Each number is 500 + 40 x the weight over its row's rms, rounded and kept within 0 to 999. Layers, rows and columns count from 0. Numbers have three digits each. The size before them is the row's rms in percent of the matrix's.

# up: layer 2 MLP up, 832x320, rms 0.173, rows 344-410, columns 192-255
# down: layer 2 MLP down (transposed), 832x320, rms 0.482, rows 344-410, columns 192-255
# gate: layer 2 MLP gate, 832x320, rms 0.173, rows 345-410, columns 192-255
up344 099:473514475461532508500481576458498553517507504504573479446439519531515528493574571464537494525471481588503454594508513545533517505536460420525505510489428476512485592433495526568467476492391537
down344 097:582522464503505499527490500469514533517468539482489538524499453467492422524551506460490507566454411505548459559546504497509501544469542528496435513486532479544516500510563563531530480500502466
gate345 096:541546478533497500522488502491448546463481514520379491482444520417490480474467569520553477447434490451554430505442481529484511520430480462497477517530444513473546533575561488527485491513487474
up345 101:477545441525506443487473533461443494452465510467449506489510521488502500450507589553542494491461520470566493432407429491492443487481486484475450498478433498494569530559510456592472442518429445
down345 101:514501483435593515534562539531476480462494561489511464475482512485521484437475488468561492471460466549533419467445530487506467506484516458482498552494467528508503505596542532506490524516543476
gate346 095:525501466472503471489572480477510480543490461507551539453508522466514457477490605578480513562459530533446476537508494489525470422532490476467500500509548476522498533469498439452538490469502475
up346 098:510504427475494484485487518466496443543479472491491514514478544499532448463534531559404470544461526565514522508467451565575469421542493502521538459545454448538552530410511517473576513523588451
down346 093:493513500539500431523503396520502509499540517455531528543462479432510544560516476472552451519554505493473425547520466502481551469479514445488461456546467511508615528562458544505472471556561495
gate347 100:554494473442461447446511467444544525472486462522481478509484506513454503511482540461546445476548480444515578465483447555456563479489479480549494428522419494448503482535474524457494525562463399
up347 099:439506552495509450542529490574514424498539475494536504541509491452515580485572471625504537510459532514515482464522565549512528500439486490513464532534516476541444500479559563523473405550529511
down347 103:511523437477443470456481494474579479510468477525514550475519513518420511517471543491507477474577472458494544489416437484457528474520576463437500452521433465531522458530541507435413492547450459
gate348 097:442581501531428484552432513506545509488556499510501501508445515537453500481517469481576496472483523447501497483566519574524449483505523498472443518496542517399502475512487467535453556535450437
up348 090:522525490535472473566505528555511539483573476528467446513509523563457551471435468514554465522525534466420465485525523471528458478481532511560422549501564482539490523484452422533492503543433467
down348 101:512595472568555519536463514518504486548560486484534465502555559544477539449482486598526479521442516540464449482517604547498492544488477476477458467549585539463426506527490451446511546494474509
gate349 100:490476504585566426500496498473443449534508509512505424520535492488480516488487483546464496520551489509433508476404505443470539519525577533471511444455510586501518470463501482549468537508488451
up349 104:515610505541529414499469505455464477450509511496543497524523482472474467506542508586477507456517528537499526485466491457553495557524511565457499498457469558434503488495509523548492468496437539
down349 105:539466488519568404486455487491468540454519541492551461494509529483491537496512567522452505486542452522463527458452466495533519505533508512496560464475476557503506503501518438565504495489487487
gate350 102:518567449485605622553494464571486488453549457464491464436499510533507496464582501474503497556461556535430522504533472585577533531558459438517513534469490461532505590441544542515491564517482546
up350 097:551487437589551499563468539515505567443541478503539522498471508501564582450470486536534538465488580466497521452483481458493512556523540535450435478512556591479470501494463486448549501524468511
down350 106:505506427503511523518554480483462584614524504503467556442502561542569519532567499513495468565461537515516516509513477547569510516520526491478491550527486522530500556550521539445530553531535494
gate351 099:493558525479410452548500500502469487442550518567442534525536476461561492541477627489496484489476522573495488485521514535603490475538436516523488484508557564518489503499466507482516527503473561
up351 093:481533510442489439485446473478487445464540508511555494473436514504566556481510443534477498530514549537526517493614502517564535523533470529501540479524524505522514514504456507443508439475450549
down351 101:509493423476511525520523530514444553495475527462483523514489531478556541534525551515549527553504455479490541517475460434610519436494483502457448535461640496506499562468524488490487474504436468
gate352 108:560534461513411412461424484546434514535411492478498502537469496481533481418526509477529463460443399535523493534493454499475520461506563496483500498483438465531541537484475501519548506534466494
up352 099:518488529520524558483478477453451512492474474479482495552460527533524451488430579434426507535475504519521518498445453496541527516421503450424521481536508478488543432461498493482488530558455435
down352 099:505563516515499520455445471556511530522506512534530486458498538495470483581459452509493528410510498490472551512490505468526477478510499493560523501544460461508470409467505501558446529613506468
gate353 100:523451433498439468454505535483581556551496554565469562476460539518443478549509457496537521483476482490530527499493493523430525604423513485517509508500531487524471428528439458555506494498534586
up353 109:553462420559466444485539519494570556564534547541501512481485474506419502539465460493542513480486504511534501535494491544447544571442534463542488485517507458469500445512474446542484474529520553
down353 102:484506511503452429530513535512572507501580488482464481508516574504560497561490510582589574553421472483437491519511521507489506533456521486548511532460459491502545499480472489547503517539519486
gate354 105:496479457524527514531577575607489488463484516540464532576517500491508490529519487549538511494434536477449574493503518424595474485526509420546589523524455464517499448506385537502459505492442515
up354 098:498485510465469505527470515492562431516483537430496499395486484519458451430528470482516512465514518493456495507477479559453539530466505545439439485474568521450468515486567499519511519425542475
down354 101:474487468473499453583523477390505463533495489477520472427457519545507530493485535531529490482532475523440446518526498510447481500425452514467405477442501556457532477533611528523555487468582504
gate355 099:481535472517432562472509478493560521508499490505497531515477513511534574410548494514567520464499444504523539449523483413515504539513521502498547480512484434504452539549506485545482506502540478
up355 101:519569475526488510487566506501554490409512444547522567449504481456460473417442462486532461466424456474497501435491493469516427428492592444491633484504581493505439507507561504520491551532487472
down355 100:571518496504529589548437425534510541513516467457577524453452523504437509497423544542562483544476362523514496502505510472470482502502568452476527513582495443451469516446578424489502508489513557
gate356 100:453473490519441524458518503473576507529565486555523451496506493537456444571559507555529488529472460464507391463584557564468505523529459501531468504518528511522527503484529506501460472539489519
up356 102:397485469474528500482464548492533586520483496496469477588527450553513504424511510536452459524530524505488502538538502476499452559516502485531470521421471489482571524465526389470447469481600517
down356 094:497486495439450511452476487548549508480451488465442461559476492595546531440538494547496506493486449456522511527522539438525461490448472514524415498535470510529518455503517427483512500470535476
gate357 107:503530559508463525433496547484472488532478483594501513537536490521477454436550465520520470549517503400501508489494515458492523576468525471486402484480474424426445496487534403532542451557487487
up357 108:441522544458511493486484483539415496494480545481499542461479556545486516500503444517482512558475502491532434554447434482475495493451458467430447374576497460474529569503463419526533551498479497
down357 103:504452497532429463496442435564444433491462473463516530465549493489464543564500492503535486482462439494448514477541527551517554508425484517496537433558420501501473499501494438540506529468450479
gate358 090:512501538560469539484505503527490450533502518499501486469601495486507489484517498492561508498449526599498522523489545524551574572538551478456429431550475469515433527494505521414521472494447521
up358 091:536533473459455510553581539526534459524514518503561433497509508496403470483496490571497447512461474486498525563555463392513484501493509508514532467548481505539477514529510504446524562498520533
down358 094:473477564436453538526513573511481500482522528508546511509482551502492524500460516501506485474453533525534517533473520447512518484476522540463555453456457506483473481518438508479527529429472501
gate359 098:493488469508541521490538541542499527473540484558532497578623472503493485474522487449510487438477484449447525488509513531489468405530501491438495497484480518495459532492490468549533587457491501
up359 099:481517538428438510552463502547547472473534481454422508479484518476580469564497475521448564510472602509514482515461455454448529518498514454610470501511485506570575531534490558484508456502533541
down359 101:533571431459525504536439485488522502473527473480481459445440455525568493515454526553444490520528558541490470509442457477419430522498509419510501493538496498492486537505499520476562468533491507
gate360 108:507479598523518561427493473518516500473462457546503514546532521470482524526519567502495507472492442446494440471463521463542496470483515532464474488519598431539483507504493530445496530509542515
up360 102:484535512476549510499486499488499435467404590539425461438549558541550494544475429472482393478597492488480539576508482543483541452523495449522520516530528533516504520471484400459559518528518495
down360 102:556459532546461551525455551495543472529471509559445477554516543491497496565519474504505565379511498422541512549452528511558527481480533476538444504575542499527507419515518517465504591484498522
gate361 107:529518496485491492415518535510500466525524492482552461467512529503486499503450587432453506559458525541564430469506573505512464516535470509473518559496483521512543510487487541564481496472480563
up361 101:584493541587525493515520433581564500446484524515482524549466469550482504563540395501545473483532545465507531512594469497492539534552486567465516490456556556500514506466464502466547510548544513
down361 104:533505505504516523482515509529546490518553556507491478487496520512477449525557529480501535518461521525549425565440501535486488501542461555483516504551518564449542565483556545484521501447473540
gate362 108:493449487488458535467528474502476518438510525453496568462538480474550452513528502424439474460471558512538457495469557508502511558421421482550483601518463523417491520500496462557415530540570490
up362 105:531488484530469564463430575561469522478575494506536486462536506553505542571539402468438467479506524487508494487451567519518474505570484490559459485479412468524569515503516541506489540558529551
down362 104:447547482622535466462496544559526474512523483515494481493485472556455492484511534534521492461492500546504450520487489507485537503503578542565464482503562477499406434448485504509534514549495409
gate363 099:464491555485448495510506398486490464517521521484489540522516604520471478521457503540512473523533540495610526535452523530474549489480425485486528529532476437500460478510480542473537518491459498
up363 101:503458439437460473529512454477479500504539438513542533364546522420573504545530501482539437434451536494486539515451515526472525497498554600506500548477498523464558428445498527562514534500443471
down363 103:568525487554543520462540542527491436513503555441511492574506557485496456523516569537449528542476498541499528448489453454523478539505457472565536497536526515465426560547537485439463464540576528
gate364 099:511518445540530485505472569495443535570477484472507539506464421462536550458472514505494524489500469542488478495469482500548484481571453436519496456548479470467567485454592475528545507503522489
up364 103:462524497446470490485518513541496515565431481533560478497481434466560495542481417550552558484576529523558582552473480498534546497516528531461492502529522509373537421496504508473500542513484462
down364 102:516570498372491501467551499495472470473478488485513500495499488495491424505460480534485575504532496499611476524492480512509548547481545523486477487489540472449477416467463548466527486535447485
gate365 094:488473500512512435480466498543525517515431526463490510462546475546436485514551525485466483535503489498561431499531519482525564416499478548496472519568517497460459592533486511441513454522600515
up365 097:500546520476441542539517468450456480525562480511551494545478487472524576523554469507500562493476563519527543492473474539469521536499515437500471401551497489460523400559511491550516510507453523
down365 096:531508533450551487468499504482439515555553522480522491552511458450588521532462504483508406475503587499471608541449495477513499518502477481456520510493516526518464452520555515507496457452461529
gate366 097:528510535565485507475521508481495512458469473482416410588568479518492448548495498516566538535512479488461486500496504430466504488562532507540568535523499488519493492426494505450472522415564474
up366 102:478476495469534542515525499479514403525546531512467605536478490480535592496475468528448488506511447492593511508518473541528523487490526542490422515524539479502445471534504506517474456599504528
down366 102:566539398430500457488442432499524519568478539509510498470495512453435545479481472495384458456486458506648432515485516495470500572453544473513454492444557486468499497505491494522470494583517521
gate367 102:562504496466465517492440532568547535438559463523479456402512532439484476493473483441459482415509473494521426468455476494596501544506414459545424554499520531468529590418510523539424511493510507
up367 094:471508487537522487472565499540461474531420508473481526522514475564515504510543484509510459535439425541568551534528436461505504497451487545500506447519443514507516433522497507501515520513500437
down367 093:538510578451469512440454560500593521468473473391516458431525440463562452462571519502445513522579540505492452454587510510519498496536474466467508538495514491453431481531431497440486467533537518
gate368 087:544514501457480436489451513554462461578435465471486505547567536519537527510456453536423439490546476500488480537528531496512493461585510487525450435500510522527473568502528518499540482553549591
up368 089:492481461469423408469534512489507458585458455493501492558516474505485490513468459522519420572523468484482478475520564467581390521569454571464480523485543519478471570470483469450473499526468525
down368 099:512533501535494477442481468547529522466513461547463504544579451548481443450486520488543428524489456514447492488483466533517505547556491479428497391543484510515494496502392523480496485506580521
gate369 088:446505486548512455486514506477505497547498480506462429514510466509459517553553523525428505494399506551445541509436529486472539408498458466532510488494460509518449519501558490505511548493548569
up369 090:602500503434481522574473507501499449446565512498500563455493539479523471496433498500540551468570516481574452492555487487545480484537496496510463560513537531492548468436458429553520403463478494
down369 089:444566454560484496474487532516481559538508512427529543566471480523552489490519539504507543528541486533421487511522524524471496428463532500597466476485516488466573547450463531484502542522522513
gate370 095:458483515462489521537492518439501513540542503489434525467449474520475469472496573564546438472526479485547495468524525572475515458467479466507516512556542553552561468495540450555577518508482501
up370 101:475451457501519533516495469522457518474476516534538471508480505472583551547499603506499508524478572503471497548449469551464521496494429460436512518567570586507535438517537522498514489465503404
down370 102:545504504473489526488494551546542457481450509545478504539515480517459468515477466486432544503498432544498552481540532474538476445453544524490495506503438443453478480526456464486442507532457550
gate371 099:452490548508509501425522440612471490492516457509405508503525457555483490506524559474459437492453481431489502455456431513530507547468504577479518523558527403477475522474533506495533452502502508
up371 095:452564513543520504436522486544580545486558491515462496495483413523462550515499453485481486509489514416513478489490519507514514524506512499477450481600461433540450472461504544502520436513515497
down371 103:424533592471520523459505462541520453488532526462444488469513459528445435479464498506459400510501458482481494450466499446548453480494563613468477486569487405475431466477481476533518477514509532
gate372 100:551434495576437549460518423481511519525502489547476540554485502491556451500442519461524531373527520520489458517552484566494538530459463422496527548561457451495465458484507504536435483506422516
up372 095:450488493420509506421506498468505463448494514445545472471447464564497477506464485503464532485422463448469487580505500483441425451492489447470518525480487457489486517525461455510516463474487549
down372 103:569503571498545440469474495517510514443500490554466480449490544458550515539452505509557467522452505478421558526591477500499506496461494511506464549553493438498484510519475528528528449518497428
gate373 095:429439544542517471497530508504438511557559393488517485484432477475512545502468560501442509434528485498516481462453509442514516486479601471417466493487539497476457494503513491495571516424576479
up373 095:530574445459428519537524475483538525477487597515463473479480518511488420499489465494473523505472458492494560513499492566474499467504448494583521518547401539505522545533501507535452442481417491
down373 097:567530403503473481483462533449561506464494535517486494574573528571485464489430475508525495550535469417499446547506460496448488438502377582543486504569469468494537475599483507485428556440467437
gate374 097:509551457558541464477539513556592460497423444491489526488554447502559492515496472515506486460532496520524506523565478449491544489526556475455560464535515531476542482519540545420433548397485447
up374 098:538551496495492439509491519458537439505487449454480469525535586446489495471514485517502477509543529463491496512552441416489517421571484471457447510493498558458538535540562509431470435453540530
down374 101:545457454541526457453481540593581464462465491473513481493504559529499442512574463438474485528622561500524537415561542434451528493480511486467498473513514491518504476492480546599492433538470509
gate375 102:490491511519536498509473475552458452559541490489502515423530535450520533471500568438583456423463475487496517444508484543537415464560497474491533553516526503467446480515437497526482546518501442
up375 103:513565443596398450551541540494534508485520514486508442503424551504497523465471503484516533468490596500522523490507490502423538448464504525529477479486503488484421492450514464515531513479522465
down375 102:525575500544417437472492488486475457521548541550428545601473496515495495462534461542522445405486512504456490472545549486418498537455488492467489550521448539470483527457522501463481471465438470
gate376 096:470492477543486458544530467494441465576544553514423481577429500566521504500578497503526522570463520576479499443474456480529480533520499478532498491469509566545590480526538519455550540489522544
up376 096:540564438529463429477470486476499456438500511468539465449528454558514571538471573530381564481501489515454474475513483508465501525537548500506533489505529503466526519509471461437485488485482493
down376 102:486474465534497469472505497481512435472443466450498491520529529506435485481495540503545481542488445454574495510616537574505472554487501477511477425479485445442495492502517447514537500532471584
gate377 107:557559544468533513458408548533478515433449530472513428470486469498522507496486487546506473507508494476508568511495517500465516556557507511524518504529485503482502459515462475580497436461431495
up377 100:486529487490540517523523561459524519523529493490496517508449585537555481514457552423516500524468437484501627520495485439527514497590476486431457475484506543447506475544557488472495508509521460
down377 105:473506502532493424488491536502516460480585480536496520504568483498475503479490583473499493478541490517470491492528483471517455489511515506554542510453459473502497557471507468426544505476569530
gate378 096:568488503526470583491523472564536561492528502457468579489420470510551496457556457521423503525562552515477466533440493504438475482464448452540559530505523516496481537443493458569469481470605518
up378 099:528542463500501500524480451426488486495589478483493527506401563508529483523430572428578502467482481468510524469486462551421414515533525426474470493553478485490456515555465428562477499521528513
down378 101:482556439582523439449505419512480475552527471514496520503450491436529471545385496479530464506505453509469591496464489527477468436496537509455492490478504450554512432488454482474520502462439490
gate379 149:523509500451454466420486525462446529467478477542559465625473521558535486507527555477531547481508487474502480464510506487469391486460455521558432510571511490477575527499557558524546522496477419
up379 137:474504486513483463442513526440479549472495442525505539639465559550552533457501583512539518485471503492476506466495496474477421530499521516524435525532496494495608482527514539497523499477518444
down379 101:496459502566557474489544490532489505458528460527522476572533503472494558540496542520528513457524506513460496472545477525490421481490486481496413458525479445510542500468502550528523463454522548
gate380 112:462497565487489515469486445385483463472466541442519463517470459497451432529486522543575529504527463557502527564494442509544505499536569454458468464567510534475523452505501565549488471387462469
up380 112:493515492489524538447450498527456481466489548422526492527507503436450373454525479541481528500453476561415473526470482516521524500556515498472602488489509517420546489471508528536458484493498465
down380 102:539524508522534514429505462445502522515428514494563438459486462510491484456515522496477538423438449491494469478529509556507422460496481517551588500478472455467547473502521508464555550543467516
gate381 104:561576501411482500517598506452500492504500507550480508537484529560494580437511484435454456410577390504577460529429536454504528476462456494589478497516475486505477414439497524505519463487495520
up381 113:453478538561493474464516500537495470418543446493474476585513460462436499477469508535504437484487532538501483457464496493590517489470493472502438510441526455498563431471568509468538508451496527
down381 109:488501533533550464547463461493527603541484481565478500549519507487441514450493473528451491439500534494487457438420476541564433596516520529475456541481577485491519409498494578484415509468522449
gate382 104:497557536458509458471497473445523526582534440476528532529494566500439509542574483476510443550502454476551436503475494507480514456444482448509461477453454493510441518471512479547547435447477505
up382 103:447436519459491523449524516540494506551481511536479578472502505511490533530497428533498376547521564554453492414392478535553507555505528510439487546407518491509442515470507504506479501518487458
down382 103:564510489490491500429574475543513477526576498511490477495566508563454514530502454577483488502451486485546502493456499522497523471530496531495468455390488548505446472489504462503484483541513511
gate383 106:542513542478488509468566462518483492561412484603510432515579519448481514507444543421507554447456387501591492467515513488490502500505543526514517532492419468536414512512492473488546511508474548
up383 102:547402547513439426544540501452574487443446432524510526479497551446520517497528502493511506497445468525523562555483499444440483509446500502524462491503490423517460517434497473468476466512521471
down383 104:412496445478480491480537494518448440463540477410543568457489467539553489484465489525426500480526449527468496472462473495489494489510484446555541503517507547486559547502490474529481506579485431
gate384 101:494545487518544537486493549490455531563471461538513545565487512484486543469545461427576459472465501504456530499478523490539465551597534542426550495575527428397504464533513516501486509526506458
up384 102:594545551516430483497539454439520484522550549423536495508567527520432423475540568503469546477516444445527452451421459548510433526462544461473549518510537513567566537387457467500539534563470420
down384 102:606454543510490427431530420521474560489501576482468446493487518610485465522544501461464506479483496451466483459498504491532467456545506474453593444551477352506528523424483490430573460527556530
gate385 097:594471458473565450432478475439492530493537446537448492433527516474583532452477547544475478546512476444499595519528533454475485429470531457556566545450508467528512492481534500520492507543509463
up385 100:515477494546499537520513503476468482493538479476515513534517522546505445487462566530527548470488509506518467493560486570526528473500472480494445432552495414490519466570502480500485506494479521
down385 102:479537521556495552539539506526471434514449571462482501582445505538470517507447487498511478460451536454532383491478501544513507534490498527519439456528454479511527430463470481521514426563451527
gate386 094:567527490541555482514522433509510473508423504505503453551470431519608548465574475447462495480527550477465462510574502476481413499545535490545469473502469543528495591504521505545481487548514552
up386 097:516555436508495477483492503497534456501522496522462525537517508491468542408466435493523497446521488478484519465535568579497513489495493512512476564469462472555430445474569464502462468552511461
down386 094:419497545535537481435514530453561488475540587500491544509497471456512520544527435545488558483525509466485456487502519508490529503444451531547494447501461474493495514455583467474531457544531503
gate387 101:531550514526531419489461523573541424510423524532437565495490517556436502523460496556503600505493544543458540456506485408510500480501555522457431447502473463491431435466460519533483574522456463
up387 103:527538498441485619445546471494498556451557495511505522482542417515573488476515484455495410460496475479550450551499483545472530445526458474563509469491511575519511562529517516453480410516499549
down387 100:557583530454500509478424519527446549438567539560485515501517485488517469501505416486475413473477464465515459516446487573510548523533474502554507453498508557424530556513525507490502383524440474
gate388 096:526532475460508508528515458545498520520472467460522453566513566506507484598508509500523533489485497449501454508476576416412531432550469505529465542448553490516528471444509494467459441503532529
up388 095:505571450545509472432470390483431464535391490525482484467440487458492467513540469552494464593494419496430457507419491493523563465517476451495477591541517468436438492515484549503539530383497466
down388 102:529547479519421470541495559514489463517489444511494454556470573515458480538555544532500519441502517474477481502388410435501530573504476513462543520484527410523506511544553529486557498484430540
gate389 082:478510455546503532549544467479499556532517457535591513523513454444505470571468535538551460566465571561504500464487440545572510504483466527508480509532507502471452499528519463477451523455471559
up389 081:477507457582509469511542476449510502502534524451549514492438478525487517471478525501482479574534565487522469496485464511549441474486464527466493495544483593466534462555498454521461476501519546
down389 089:420535475532504468556525528546546578542591511516531397421480518498561552489493521474491418468552526479599476474459452532496475530442553525521480535461513514498526450511523440481527537483515584
gate390 100:506496487537524443456524495489523490512456476505551590520503577469488483533509484442516442449545469504475461413532481434433491465515439463478499501495429504496430544561516444459477484514450466
up390 102:437513465488504493527543497441478520482533521543480476575464455479557511514481486512412471451510500454467498501558461546560499471516489551490447510447574452506527595454462460580493549573481438
down390 103:465523521439481494495521488420465503563443515491479500525452507488532552476523581480437529373556461427511508501466517505473575545528438507530515427536533488466572520439538547527522502539453522
gate391 101:489458606515502497571477499576507463465445524516482510527482428519494460515541493551572490545479487512542447577499489448513495479491488506532497540407473491535454564465455401448485498556523471
up391 102:512574495489529496505436510442503460542439492536425532510493584528451538430493483490457515453486448437489582521472424485457517495516508480484410469484513477432439426575519527521519524501587515
down391 102:505520442592496569468483486405524489505499520582572496534512555547493613473516528479498517454503460488474607503472508502473469513484521448468514459497531461414448500551544496491511498547483479
gate392 096:483507544524517509506594433512508529544521527510495540482552485490530535498520511507502436568439519471482470477471425560527550452426578500523522492518517497548530461493448402423450527436590456
up392 099:574431468455498481506463470410622584556532474489487421487492506472507483485492477488529522500481489569485510517515502537427534578542523510522528477422506507558459431484514459520432459495543489
down392 103:424554519474479547522531476477468474495532474535529511486459494448513599512428470498472523519487507468502501490532487529460543536551529489477434481503551429461603489475552549477485480437432509
gate393 088:497480497489485552499520459575477528505492537533544478576451484537519445520480535502502471496464543536452480449484552481487417480496585449526523502516479573528473518504537476484527531577533489
up393 088:511505426456548476507508520488454532533533484506505533496543503533553526497515510432447532525537401453533524543484443460541492426478451534531538460461491496457532479503510513463498543510521512
down393 099:492500459548512458479511519450517537533502475465477451479507426501507527479502481467500545502538450544529476547498419400483500485464471520487504437504531516472541479481471509497444502529480534
gate394 102:517515507546551563531452506515379569543437447509473468477485492533456450542465525526515460507458452476495481471531468441599493473473477406569448461444495478572524582434520463541503431486478538
up394 103:438432524467511440553494458465465472560536466508513527551476476477587419462558469512543536541515485450482479551528515523539455506491592449474604489489478529539477454501461531505451499462458491
down394 103:455425519490508469505535466427444519564507519475472531511484469464497491484575477468516478473542454492415488527471568578496518510538565446520607463513503522475499570470438604486457521489518461
gate395 094:538547523511581472510422472482491513512470477501484524523525541480530472508548576550446476488487529447512489480546510458446551555567441459493578511531567477471480427486462525498462520479507495
up395 095:488490484525501448561469469464505471541510494479454451513559500527468436473547534419498490493506523479496452480457518426503512494541408491454527488471533574487490502573469514511505517460559464
down395 101:507379484480468476486437476524501469523500537459427462477453453538549501497508490456503450490439500466486448536474539535552593511501421545466562479416522524490496543596477476501511522466539506
gate396 093:465502596522547515526522524531524436480558466514553508505477505567570548527519479523474566548452472438466534563456507565512470510471455572515471525529432484490468468525469553463448523446492544
up396 091:567530403449451541507511440488436478537438502505500533500504490487424443382422442430525461509494503425547487433550521380501472549498629478503554466503522512524510476474483465608537460526478441
down396 092:525469432533485516453482407603425518451515564492545518520521518497409536478521464500515565520514472507469438441543490406529587452443527529533465473560578426505442453455493551546486462481453511
gate397 106:590531513493468451476516544448498507546425492555503501500447495470484534477482456490519468509505477450464523490493487514502511493507507487564405495505433521480531499441472501474478531494473393
up397 104:580473549475442427445493512501518483505574503531543459499472493528473560467457551527506563463498538521486515399501497446538544543533494523553529457488506498489535402497397525477531457458469489
down397 098:489480530465531500459522567440488461486554495530521473496526532478476501512498489505463513478480490492504579407439507527525531546478501489583520521445490538520488460469407554392471462497487522
gate398 100:532522500504512523462473524535520556494469525465451502494482403538489537517455507490489545496527548606539473593532482471513518498484494567444457465517538520485513572498479489505477464486523536
up398 101:495520503565486470471511529507546556567469485478511516569456413481538545487475513529551510514537504618478503557557539514478476527492506465405489468500509584498561539439465450519472520490560489
down398 100:515496472465489495466435493549505441568495441514494499582455538481526499513514512484517484504515480513514476527452480458576572471498494545462491519515429483478494479412539438460512456601561503
gate399 091:448531498563547584473515469458603526562544475523476455491486447511550512476477518508474510511515483471577458513489434459499490571492505472511528557461520486526503453475475458512467551508562573
up399 095:472447523488516567495427479532496478471574495498522473509487470475440464495459486527549514525468549511552519526483435459572529525498459459487517505536572485544530488465561516583523479477527546
down399 097:425587577515494533556541449539575469550470485475498587484519447513462524492504444477522473512495511535538508457528430451490497455495500495382504498483481553451448525523517504557503519465570556
gate400 104:499474496491510492509510543503494484454539506497521416470485516474483573468441521451552403501512575504503488475502518519493509521483472587448480490528534475537513418493488471524442524516508508
up400 102:435447492449466510531487529480505574530417537541382441533547514538503529543466481489496522476573512575400470434520493509499483522468504502440462560462483515441571428529446500474555474494502533
down400 102:452430458532451526519519507554482468545475558566450570438445447448485501524571517478473538486470386470485458502486478538504552514453465416523522450462500481525578558490570546489474497513472515
gate401 096:460540470517594471495450489536454476492489450507486452525550513561505488527479508517496469539496465478476559477518510553590503497514403534449565553478483495511470467460526540563454503455478512
up401 100:573527550476463500467473508472476427519571571454501433534524509432469487442526479487557452505547512468508491566498487538429499520513538439462472468515543437538566472565486472505566562575572565
down401 099:533485532499486473423466470505477485487551584522523430558482558532522505458526563442536492495580489467455460518540470468416489526468545536554559502455507490521481555486537518520579518508584567
gate402 103:414501459531544477556492551552543454571480507445504467447526489433456538533569456536491520519555485518489466500481518511469438527579525436462438508531506511507508467493472549531540487440524514
up402 103:454488440528488477553483546568580482533493440473481422465515483415499514512561463479530547537579501497434487511471529497459444558537467399456437553544504513528505490461493565506545454433506497
down402 096:529542519478503512436484482568464523486505482518480499539572556524503563503496501540555503469480477484586424429519498459536480538546451536530564557509483431517478528524508472486481499518460565
gate403 089:538440540520460516511517407516538539464526544504492466506540488503504566500450472546494467538415505542458527487539551488507478532535527466436482465458453508552496467447520510582536525509525510
up403 089:433544469429568512490457607456491512537504387502490532549447490524463488562501434449512546524576561496553487509572470563483506458470480477558523539586540530444444512499495487391554512539530478
down403 095:460537440426515467565519628408518552537525514463495575516398449498540489569516490447464572512557499487533496499488461462524538460503531562561509572555555460436554500525498497472534477475483434
gate404 103:518534517486575551507561525499520524473534528543480505543505467465550496474523530544597454553523556544432440467487454515466421450490401539504451472585532493547505520474460519530493463535484564
up404 105:487531456543576478474531508532549473522494454482512554469540567550539480472538535480513491508461494525418512478467522538560508518499439504483516410554485464525517433514501537443544510485501490
down404 102:433511454492553491560528517480528498550465423502500482497474553530446514515494480526388513433433477490522528465513511491527492552546496380508526538383505441495534444522559476501549533531521485
gate405 100:467455527452494525542523441504525599458503510479472448502420447487476518583469450539462507548507518540504471501451484517482544495394467534439513468526493426447542487438501597535486564558524492
up405 096:567390471425481511529540404441523532481477512504479464521416483439473509582447489530504530555520499489528502480408478523521528527429477556483555447490471463454579461472525528502452542511503514
down405 093:496495478477545513508507518514470461430412493463490420444409473506490512512554507613513467521455565446515529522514432540495486485450548514496453445468458468470571502555516552505447508478512511
gate406 109:504494592508410547498554524562480555496416482552476473461482458521540536564510504491505441524552419520491473528451520470547484540502450503494475471525556523477503518509527476435483495435427540
up406 098:453444505483444467470524590516551532476514552506560546508449533520493472532511577474450482468520521569522493452453474457473500554597502536445556497523494521521509530534518483448443530492540538
down406 100:522453527584519460531515484490548435525557448436419489440451542483480435493552482478461446488492530529507414509486496517481466504535539519490460551498500536520508503572430430392535558475537468
gate407 105:556558553571591529577525533516480601517497502481512432499485502514479573510438545430537537479487494483505456613492502512505444488522452507525400531420550467515474509492491449560494568498470466
up407 108:546458490427496474499555557492499511466486492496435514497479462527531481517479478478514542541439550524471506456518519493508513544451561488512519521507533497461538450462518521555463431511556527
down407 104:499479516495488511495558546507564453512530458480505519521434450576484469576448462484541496527540475510443542519482467548480512576511458506558465529509519456497440477513554563556479505464540501
gate408 093:530459549500478473555473475515540418490491473467489468556521512526534443472488499482479447569508483501506502535523509522485563496546512569484460514525438397499549483437457535529534463473492541
up408 088:503551508568445503500479501539566416515438481474430451505496546453513544383500430466535518560513524385465478541511557478472488456555545497498428462454464499476463495428500552521537508508501528
down408 101:580501522495465451562506495496532445502433510454518529504517468483539449503497500452522508521557532489499490475456517498480603458578477547461445479474455452505496546491454518506574452507476508
gate409 092:482524504476525447478488399538539499495518509554445551554491470499555486530565518411476491531542592503501544464476464549567494467521457494506509445559497490543596574538565550438466487439523469
up409 091:509512488506562479470473493461453495482514415517468483537509470520498544483536486502458484480478541479475542492444410528505564508540488541483449537522564514449532578535475539471493445460517503
down409 100:491547529479418470525519446520525476527505524457458476547474525571519446499444545561462517447449471430498502484488483479499462563447509474442479435544354461478513480472444492513507520556467515
gate410 090:514543471564537520528471530512491484589457510485503438535466430484463512448570487534512467454484480467464500454503522486489511510511481536576512528488434508417511541524562519495533487518515480
up410 099:558503488484522494492524506557558530448523508507474537462519530445551501564443497451510523506472536459569489588518479561490513498471502475442504457529547469583505489494425482506438490463485536
down410 092:496480542453508488511586456522592530447570428498548457510515503489513501506460563437489448497547476515575509584441483437481553502500545476461514548519530477468476489455492451518503533473419492